Weights of a small GPT-style language model, trained from scratch on English Wikipedia.
Architecture: LayerNorm before each block, learned positions, biases.
Training: a variant of Adam for these matrices, 475M tokens.
Each number is 500 + 40 x the weight over its row's rms, rounded and kept within 0 to 999. Layers, rows and columns count from 0. Numbers have three digits each. The size before them is the row's rms in percent of the matrix's.

# layer 3 MLP down, 384x1536, rms 0.0409, rows 290-383, columns 192-287
096:486371518540479473489509471442514522476566485471521570477484486493488476440524537464467525504430578484473522505541435560558528464483540497529507483513473582516490530479503509466536497506466473447452512536501440434434468511507482494480514479429498496559471543463479507403475508505441528479
099:503531506539514467490452502436513499487503485527580515504523452407471526545523429490462514494575468549439524500493502527488514453519535465493454459543500493447461495444488488575480520508534484453490490466458523566501510445537404457505503418510487494513580455410516496452528415499406494479
091:469524466455511553450466537541507545491414526520532504526537428523494527530583471489508559507408465465425488482506487477531546537462545496507493411476516582486482535525479481511485592520454506585486544469548442515485529453497587543536497543496508455495430542544475444451482483476474534519
094:514460498550495581506515524483430480584487461502556456495530432536512520517544528465502472467492623524480487476563505504559467510458480459483520608550503501573508482549530500477507517527560518503456560517486544487498513414523500414555600528471500488508557505500507545422563517487459512516
102:511541571491516461515539481470516501438502529491416515539444539586517496515524524508490523493473461483554485498482488576567474438552504480518414511576493510524546494491515479418486455542433498476491541464558515474518535527495521497435477598408503446554521474463514483599422422487510531510
102:463443468529436525473462531540504508435521479499501523460550526502476463448472439392481498458484575567485456560516478567573525473502561564510538586456453389466454541515520544528501496545534503542502503476472487496476459564580487503506562485550527493516435472529456487469547532522538527486
100:484449448484467496577497482479513513463522538470535520443513498504520459461539488557494405500464518544562575462532506559424521570610571497514567505381500493520510546474472458597489508452450444545510564531426453432477414544536544478543548490494477469515474396515458444488463538455567418583
094:443438495513432525441507549536497537527487466405556510495487503417500480411460500422560498510482538525450475469627468530503584492545405438527440598474455549506468517553498487471529466470522463532482437478462485476474497522539472502487450560493498494485437517510470501490537434451570537442
100:599485548469491506532549480493511488525476554480509446461452470526531505495479547493549600495519528506511484475405549491416535560521522489459504419582464547558494509539491539450501434535416496460432541440481497567535477428452545463486479465481463507483566468505494458496502397537592484531
102:515441513481488431407488504447477520508504478512544448495410503519519481521551569423516464539472478477489534496537540526504508582481486506476496463538429535511485466458520513452543510495441532488475550504441559485536462518446561509567497467477432550501498466486505455433574428547536438548
097:460451464478493537489507545554467534475474498515443474466496410481511483463434544439559530495355491527504478516438468600510478542441562565468453517501513597438476517436479544478513450502484483509532515456569498506467511544460511476456469519497564563528473480444416500456398548523548429536
100:483541541512504429540493456549478534584544536503388453486500456520479533543531504520424513468610569547492444545473503465563510491556557492495490534502480525457454493503538497393483475420456535483533518566556492516456509462450501492484520444494464541565503492450529483456490542438457502419
096:474561467476509502425505514597534472437479498502516518519512480493493552547510491466420508452558542506589478541491550468503507500580478532504469467556584544546513497530467525454491499477553445589526466519531517489577446533450493476475493557525551488555529513568517543601502530452516510532
099:438503549555494524506553525524517497500517532550501538473527506528533520489469533505474445491474411493465466550503515494532513512549495484438439480490477479498523524452449478605500457478550541542531527486525523521447541510495500508556466485548490505494365441519479450458532424490458440515
105:488480563556459540498479537546540452533497526501524517460500530473473441462493575487494513486449550445559498473460432516470473474524421455492495497489463547499469457484523518438510502505450452432496473423490518569474538510486450482456491559533542447501488451440453478511470499512493545463
100:477475491519508505461524485493441478506518511496580461475520474511556472447529477514511522460538516475535451475540507501565551428433507511524528493484519474526552486514555512518513492474477489485473463570490507446499544504458494520544575547462517520485482490517531560499430449483557542524
097:492525476502535480538550524511498506520479443463460531508452468504508540449485542484525554523505453506486512513446478539416484443438475475485449470556467505512469522477468440467461523497518467441504565489479523502513545540490485459462511484478456480458472463442515528569514513493590494496
097:444505580454523452523507487524501425521469530512478523554504527512555492572498532522464449521484448473488473525530483514520551521510542520448554505451524526469531478494563497495537483495497541503482549438528504504423489425457471558540497556467482525490505431483452601541564529531493573477
101:470483471529458583429520486474487589547447459506514511491464508459540429458458462485541450471499483559523502522481504550556450509509411555497509493571475526443491485510465507495514513525502430545469490432454479497483540482497468532465469488493566544584489463517482524502539492536445504503
102:539409466518467536463532499535451490469411459441464503514478426522518493485560488505547455481413552528420457484514480423535511492596491510531503482492500434477479494495509481515456504491595532488544462529485516493418472496423477531498601524542533559488551470469502536483524504480517511564
103:533497485563536537470447466505473478527508476526536494511505561506486526508529496549457532500462470544478482508460539548417526489461496470458468463498537456509535483477489493508489506491593489555558513484479440489502467479486477585472469516415486508467502503539536473428484517540599525492
062:520526505469626486459468495514535443485514476515501548512464477534529534521498461478520483524525538565510483477495268482484482505514577481439491477510462481471461492504509445498844562480498530467454500455492483527499483480538511504482517485474520488471531533480489494527537483535480434472
097:477499503514514508448452454552490553503514506566518497539493541531529482483559493461499457465546498603449439479519510521431542509577452404530510488478476537506489529523465518447516533480468519559549503491405440569492404519500527447559456476480430495522563437457482515483547531442493421496
100:500547481502528526526461458438517534656487451552515552534411409474539501550510520484489513477492506562528484475472538521490493501497477452501568569466519472538466467509510495503502517499446504547412486524550526478488392484501516460457511421471445588449540545542452545584548484472559458585
102:482533511465483488485565525497417639477531452525511505457447466488512453520460523416531526521511504463525501481537551500448516500467547465484495481486516422479495470470529493458501430504454552525477480471556512543503471490483468408566458498517444615515587500490522495636452484397471451473
078:466417492491499552554518515504502535562510507534591512442478534456503479441489514478537568547547512443514513436434479484530515429420436516421543472545491470467500500431440472546578494512513465507513528540498495463510527515445500449491435556445448470502486541499539528412499509505422435467
102:487499482403533514486499502535525586414464540525476535560514545534505565499558503511433494485543510543481462549488531456480522407535512500499476562463508511523478503478536450516484505486527596492460566478488482475539495538453472555415448500457486481519495437524519529476497513485494563498
099:531495479485498517492479473518553531558511482459488577532504522511495534499491476584472383528523517451502460454503523482506463484498484466502547487471536462467513524502459451508470496509401544564489420522585475507541507532466490574556511493441475553529569468465442490585557504516469495488
097:438498475440521526485445431428515585436527473510453527477504474481397516507537600458450540481538522577454573506485511475500521499532500480482456497493537488544476527491568473519534531519522478615567483544531510438452444456524444476471450560506449461521583555598465417562457554445495529429
080:449413480482516507499490477499497507507493518546491552462494476563513542464483527480467541502451470564456469502554507508437516459466447479436490433413535535466511535377504474520554380396522530528474504487521521530506535472558539481572489499498468542447552522468478487502514495507451539479
110:503451536537475460454524467475467497526530477482458458399448518529496435459490379485556448524459553522542578514499483453486412508442483542555522552511488464511509536506485462459527497529505521447515425504546551457463480490490471533523443480554428514563463479495521528541573454433463494461
105:527500531514501547467482504549541547474470547502488524509475533496501502483495521438530465499498638492573533455536480440467530485538509498470541457445526438509498494474481521546484505510543545476545483516552499554503522508511486459558505457444490501499541476504496514576574530495445446511
102:468497552537506497546571499520542486495458493518447549525495517435519509526630503534382539538503546455427484436521516527537435553502521512512509509514472553466479550486524569494509505477543475458514476525489483522458551481474489543460489503421542477486513506471465489519427548488426507485
101:499508544478536493527468433499517540523499530494544466566532400502469520551482488485463505546505450513502456450507535483494464584536520468506509533494535502502473516452450462493505483498501567492449567454401483542450480540512501483492454485539610486462369491410508507523491478516368463461
103:592477439440506440492495485565483497473557463549403574529503608485507534499568434531525486490533567494572429500466528545496495448525463508503554490533496612513483487550519521464491479534505515525521491477551480507500470577536512568503446533549521456478542497456493455512573475450527480506
102:474430522500462510536520504523523506474465474485429501454430488440479439451519515576523525497531485394544601525480453510454449465437382499470506474537486543459441590522538515447522473502530479487508472519599478403477465408494515562439517489486493468499553517464495543502452567503423552475
101:574458451532476436533413445526493418478506476477482515479539508520513459444500483512528519497458503565522429534511520493448542496457452561494492470543509486540524521520505503506484481509554517472484480438526478498542504520547504536573493501517532465484486469540500481499485467525505538569
104:482599460497536503459495446425561447551526469485472513517501542462423496553480459488487428460400558564382502494407532569460523485516533454490542446518529523510467483499556489445492477527565473558515529508555460545490437499555474547492493472472472627503511534460516522503516474534496534477
100:563439519491481497479522537470597455500504495482516492433480456489476514450506507478581472560511540499504559524504473477464588509559467502494561500409477565532475504494515485477511475501546496457486417548517484538534499464473473558446514430444520440446466513482543513475456561550493500545
100:479508486544506437604518525517457506562441541553528465502519482573476534520460584423485475508447419481532546544570552449479500541544482605503599524522481479466442507572569525493492538495474540543495459549517534507474498532558475433546475478556478461500510434502470573470536554510415491478
105:574449481535440493480451458515530513543437454513466513479519461533513435396508545521537426519470545469551549499605465461511554512527511494474453491501435524549500474511504492445484481546516491527462497532539509497523431548481465513508499504500491574443550556505495513546521567534485489421
104:518496413571487455525482572476433503613508522532441421492491478509490496483547443476460473459455572506590426460522507483494544482452453583479554514462503552524564500466531544512492451502527498519436531534585532455541452530510493500467386595446484435466496547527482540458463502496455481542
074:490447568505486509496469517472514480533503426523569485510560584470517451479459534566474503503419500483528476582494465391525493459448455489501441554516525567530456576489506522445566549590516444485486474441520510451472533494515514517454451525494500446540483561444520504475452481528451535496
101:519454472516526512475470537460480499446530469432478490525448536534515456524529575499494461494471478588516499488619515490525465525587485483459535426458481522509505514518508479437495496497455452463513587459522530446548474603449510520526424575453558538468506478493526475502551514509477487554
104:485552501440499538461497427462464478456486517545522548557545500494509532562504495517532580536468550478512450498480504517486510483518537541492435529461495450498545490532509472476500436506399590489552508447492531556478441482482470483548429437446496654495577530542517486460548597551547488479
099:487476507538463504540489458448496435534494508512566504456485466483559484461462448494425475493544437470448432516508479505495520508597561499475485498493452488496470478525492450537493500460479465488483494532498527468449455563441498458487504495551529519537461491475510545474472530519509494457
098:513476438539493509521449567460479455516552424510486531452579564432432461460464568526516565528494497544517560493527519489500549499502486456424543492508510527502515485436530513529492421504516532511495571510479554445492566508495480463466510487570472452445377549523548480404499533436486491496
109:447568469473535477425452558518481479518497551488556554510534480472438540500374507402499457479506489510550473412475508428516501477527517433492522514411548462474498528473457494467476474492563573561428509472462419508485584524471475465537564505478493487503514488486481539473428521515530511422
096:531503489524520518509478503540518530537518426495437530485504479524495514502487486493543501491537570534480534495524488413467453486478449448530469512518471517501416439500445462518507547495440470469477520482443539502437443455460499484564487536571490511469520426501502480529438493497425560601
100:524521474511495421446467524477508492484458481504438509535467547562496536487515522495538490562406403463475491494507502456377455563499482482549496498524531552489506502433458533485505512508443587543539555459469492501492434568531516540529470558501483509464541556468531517481466510462405429522
096:555503568503524531518516491415468455469437513420550519564491493539530533482492432491506485508540476515511544468556454507537529517495618469494482476544488425503551518428464575494498445482508540428511481485426502494503494450552516443547518559576541486486556570489516544534368553543508575506
096:524541518447511460446539466509501480530442526486532494541462488479495490501467451517424485480539459456487461523454523456479560525458463495501563474404547519467523479487461474497476459525504472569492497410521498476500458439488582503476517530451482459525439433524490506554490413490482493488
099:469507554524489446506460430517523514422444546478461502505506554483473524479534440505487578501573504404436530505522508467459558507519498457532505477514533443514468561442538457447491470455469468504518537511451454434518475485501469487465539466634518520548431484510427530437529471497533479509
102:493497570502517449532487545513515509539485487507455509532565461420505501493472597527543520572453554491502463478531478439552485469525528505484500468472537488428472469501462502484507482477512571450465462502487490542560516529484498412539506488419484489479549508438520523483479494564516504514
095:492497516489492514500526446523608561453531522524519444497466563506527540504492496472490483506502552528558468540533450420523471498516464571531452489495466558499506512574474488420503450554441541580476483576536456498508535530551490469529578542478520429574548478492466464467463583507472509545
105:584532463521532569524521552519458488452473472478574483547460476541504555535573554442480484468523425464537604550497519511505464503514467505503543433369546477530465491463483510496482579474454489513514530530459482517412481491442517502568553554482556487507597468491560526514488532542492527648
102:474511472521506492468471446441384457481471508506497454487425529492502507521455497592490497520481517433447497477467527537486444592437484387509454447531474555527510477424502474493475444511521525487479491520485545495502480545480540520494517482479500512420483494576459527478535546519546447451
105:545416519527461530492471480491548572541447421439447598465542453545538473438419533567509490469516539489484488479455498550477539447521432509477403466455479552468514515535579576536547442520513451471473472520476470518477494420465440470492499462461502520507573517494420492482531421523543481538
102:518520473487497525482453506510540561476594545466518437480472475527497497462533488414530438476467536487488609611505486547528517493569561463526478488541506501529498494554500500505481503496593496539538538482521529488528517500504430542464497521503509466523486456505497493521522494511466480526
101:465517501479492533463545534537452499613479514499466541561526516429497486505497531488575492501520486533502502465541458433520527506437478500472582543447519472528479497555481481508513498506497443453466500504521473506596439545470487437515457480436555520517510515469531440515456513505501500533
099:483496391462495477489451495439490422493534522501513501505443558405486491511557523567504552499496476549480550549557493501515538553472590493520463486416475481469510524506512535511494436432392504498565535438583483511455434496521532566650439491475495457465550526541533525558486495487530483451
106:551472507493474527551521469476567468411494526510529519488549444644533495487455502533542546541568461520513536554460451507502479472501542446487574541505539496465564479526438473461501487511512527527473463531594591522479456428529545513533545511465616489507578538506541494451530425535567529507
099:469400467482435492538495525570483504448486494540457507488438533483540439421484464523559488487481457542521480492523490449531500499491418525473526523496486506554507554469531454504543483525515476512505427536564472473449516540524493445433425502482552461486480444518450510484491517494509532572
100:504524477519518552506500470475466483491454513487495489540482488550487499488503437574504458479533527542538545498528494495462455538522502495486548448539513511522529532529513463430510517491467471591535457504487539521525541463459500488483424434504437528457487506479505554556500519483495453508
091:502521515442486475582633468458417530549521458495532421468456464588518446479434486410536473497477522516479481449461478571456477500547512390485519434512464581528428582398550542483522591458542517510466578515458509508537559504501514507483505513457503506470520462573450518505448521500504490499
106:504447550530473444561451500562521495523543444459410558455472494467477514482564462475515432566496609475581515542556466502570454488419523525493505450494480479563513505480489502518490507491503501491510481505531468520524482531481459535441580519464475498489501485475507492545559511501512521471
103:508509507543532480541492501532501521605536515469480515531487523491571538550538518525469391480491482546457490405513491462587495505609526518534528527523514547451481538485493464495499472471493551515464587516500461479485457485506495516445486493448473424499523518494475532549406459519461511614
107:433463467501495527523549493481410440564450534516506475537485418469513507486416490467473503500465508493495515520522551519532478529511483535472521501510546517478512509508523472532487536438552480510516482439491474462494512508569503522521493510478498518515537489557442483453450489483520424538
106:507451473535488514527498627475508514472435469508571518501475505462507495434535533579480518541551495422484451499488493582529467453545542446548463485491468520517503464461529455497509451493497518495548568481436521497520488522486537451540462513471475510525540595469510507555490445428472421635
097:484554490510558474410485542472500398435442494507468527507504494557426541528512599463541496527505492529413478485476511549541537492435550551508468416476475528518482474522481499527501522443560537453474542430443526506492547408503464602495539513487481519555506493535491541506481484482563488483
100:499501564508494576510510468454488469395490457518546471477565507480523502491583516498499550512500486480566564504534447506486503506500383556514422433474493541510498526503491557533500439515565469539486531480585512497521520450514488536593419543547525566505652490502588459508491480482510595503
099:553511423453522557458582521518493447472456468478539485499465490440499521500497541544486554520562511414473490509549528528529497516519501549455484530517458499495473492531540518524489492437470521503457516530539554423495592551548538503509502512560587447489488501451513453592486472500497476490
104:518508504492535475437471453464436515566485520525435508606499558595492491511456503486458491519542550522525452542541524451487553517444487478475422552563543414459526486491492484474485491494499482422475516524427554503498426472484461573474553487455520470493514504488522526567496550498505560574
099:521553471443526522491449438480566531585518514541534399516567494484471516514557474516471441453547510423528494435464510503508571488577535522522485531521547492501478478490483479548494572500503542505507464494489505529500521510502475545491448517459521491512581579485441600484468502525552450462
096:494488482497496496517482571555591507538431485508519466534545472523434529464549480522493493499476505567559576464491481454495496436516463502471488452449497535520506534568454478471505508543518467572460437507463490536536491528501472520536529554583465451488542455553474527475496465486517533509
102:580557471486543481467437456501499502492564529499515489519434476522490499530503557543507408461490519474515554523506527462439528515460401493530542552495573481478487479546491544566469603561542524591555504455502490542487505479470480522552491617577437454501548483494543547449550576483512533575
093:505497549529507484474475495533451521549488510437496445533541447497485509498524448485557472518505446506532487541495494519482499536518569441523499489563513531505471436560485502498485509516530477551470488506514476439518482428420534548457475490550446457506492531525473425504425507502458516571
098:497461508490457512545475519551493430527503514518505499486451520551528518470517506494566504541564454499517516477556511540521477515506491415480541572482440561485520560542494523502506422495467550490495501462556520482515472564465557570475516499506460434496494426553566528488533579518618511448
106:434474452453454523559511477540560496542502541491467481423561386522524432432576440569478495520502522453551553508491513534511510555531472490506433506435475568485542489489489440526526515526516516462516493482514520484449520509548496497497428541548511519568420494520511471513546490519593454492
101:437513523493480535446475439542513472416550499470494508490498679437491509494531489487483450558540509518524486504483508495505503494502474439495528487516448482496522485433462449494476450520476556533484541517552501534466519597439495502515433493460556462506449495605490524569533553532535502559
103:481500531487480485440587564455429477585400491529468532511445458525511476491518503496531456490564537537587477548545512534537496534503411512521528479466459540498493432487496451467516543475515456481477500504522432504505548516510513494488450471511426437540521509488573498565556485530489550528
087:493485478549481505523460484435513459493484541530493509489437485564504513503533443353489493552532500456529486426444547500540490498476591586529484542528493571497506534510520570456473505458481509471451473509518532480466565521487507499478545437409482559497512422432480498490509510481409525466
105:509507454498488531468579532507527533472558527471519426460423453498462507531532562520532440452505585469551506487516527560628455558534499489492548522546481553537492533532556485459490507586446492450477445549460546507509543587479430458482530528452549460499558507485549592521469558448515487574
101:522541558488522459454487528539482510525532518521520473518449504598518509558466523534406439521438531508542483499492556581424515517443509498498473474514503475502524487492538479467472506518561450435485505452527441525517476498438468422506429451446508490508567534471453499532436509533488458460
099:452483525497504545553518473506491522545480498506518457459506442509489460446496523559489423515470474465526548527509479532480411519483460492428494546412476549487523467467533545450509551548493473540487526549435511458533431550476526534440478535434567470564473502475471546504469499459496460481
101:506443530483480450495548493517523496459485459474509495467497560497520460442482503504537499483528526489487558485455498494501530499486433574478516495512465552550490554472472551484516464469442547542517467589526499487510504489542493566547561545463475521515550513467460540502536425571458566381
105:452583533471531500514494436500423449547507538501515559521457496476464557561518551419510572527572472415498465534483526493470482526441557514493560488463522550484531468527454440539505539490505503536539500531444515539532550497506505481465547541531426480419454569465546514452429463468580514448
103:495503503470505514484518546449456479416473488512521517523487488549566485486534481498510487519426428470556418576515487497476502494494445519476470485494465508482469510515482519494535448455418586497478573518440459490488464473514460450492547501480524399487576571478520457486467504480433513535
095:454517501513489481458510526443414498459565487490523435495508568496530520513584533527517499504510534428461428499495494514464524480557525511500598594544453492435551511501545531533518474468484528504540530521508508490474525483555587563532543487523422498442506527452448489529519485486496522590
104:547472476490484528533569506554540540479486554460427513509466497444458468462461593490499534500550482491479482525538464540502531453547460536532512514542469474474483527530539512518539538537530511499599534469524487511529531545477497548427505456512486459455456508534543522550512459547491530436
106:473466546507483508545516538562493511563485441475580523450506530473515494476522453520504445496486520467478514539629486494502501484496522561501505525585494480501527484464504540423488515508477453417512521488469523486485489562449492437516501548468515601540473535544542511563531421525509505540
106:534542553560522536511488482483510479511497496518485510563478444455510493513393504515514524515416503572429508486478492493485533510467486471468497483495577522481533512513464535536526470527493441500525505478495401460517522458514542501499508496450517578492462484509536509563520466463476498547
098:502523480573530500401515493470500483452496525464483488497486603542498488514516543452503494480451400501494510460502502496467522539532426421466498522506452592489505497485437544449514549510423519549439549490596472486517472527453493490488573473488492479456513548538535475544434468493508528460
101:485481489489496480513516489494462467415512506509536523440512541495491456452545453435535564533483532436513538528465491441549482449481530514521511506491490502509452527501481499493498431528454487462514532513417461522454508513461481485495533514441513478509489512438458563514556574483560508495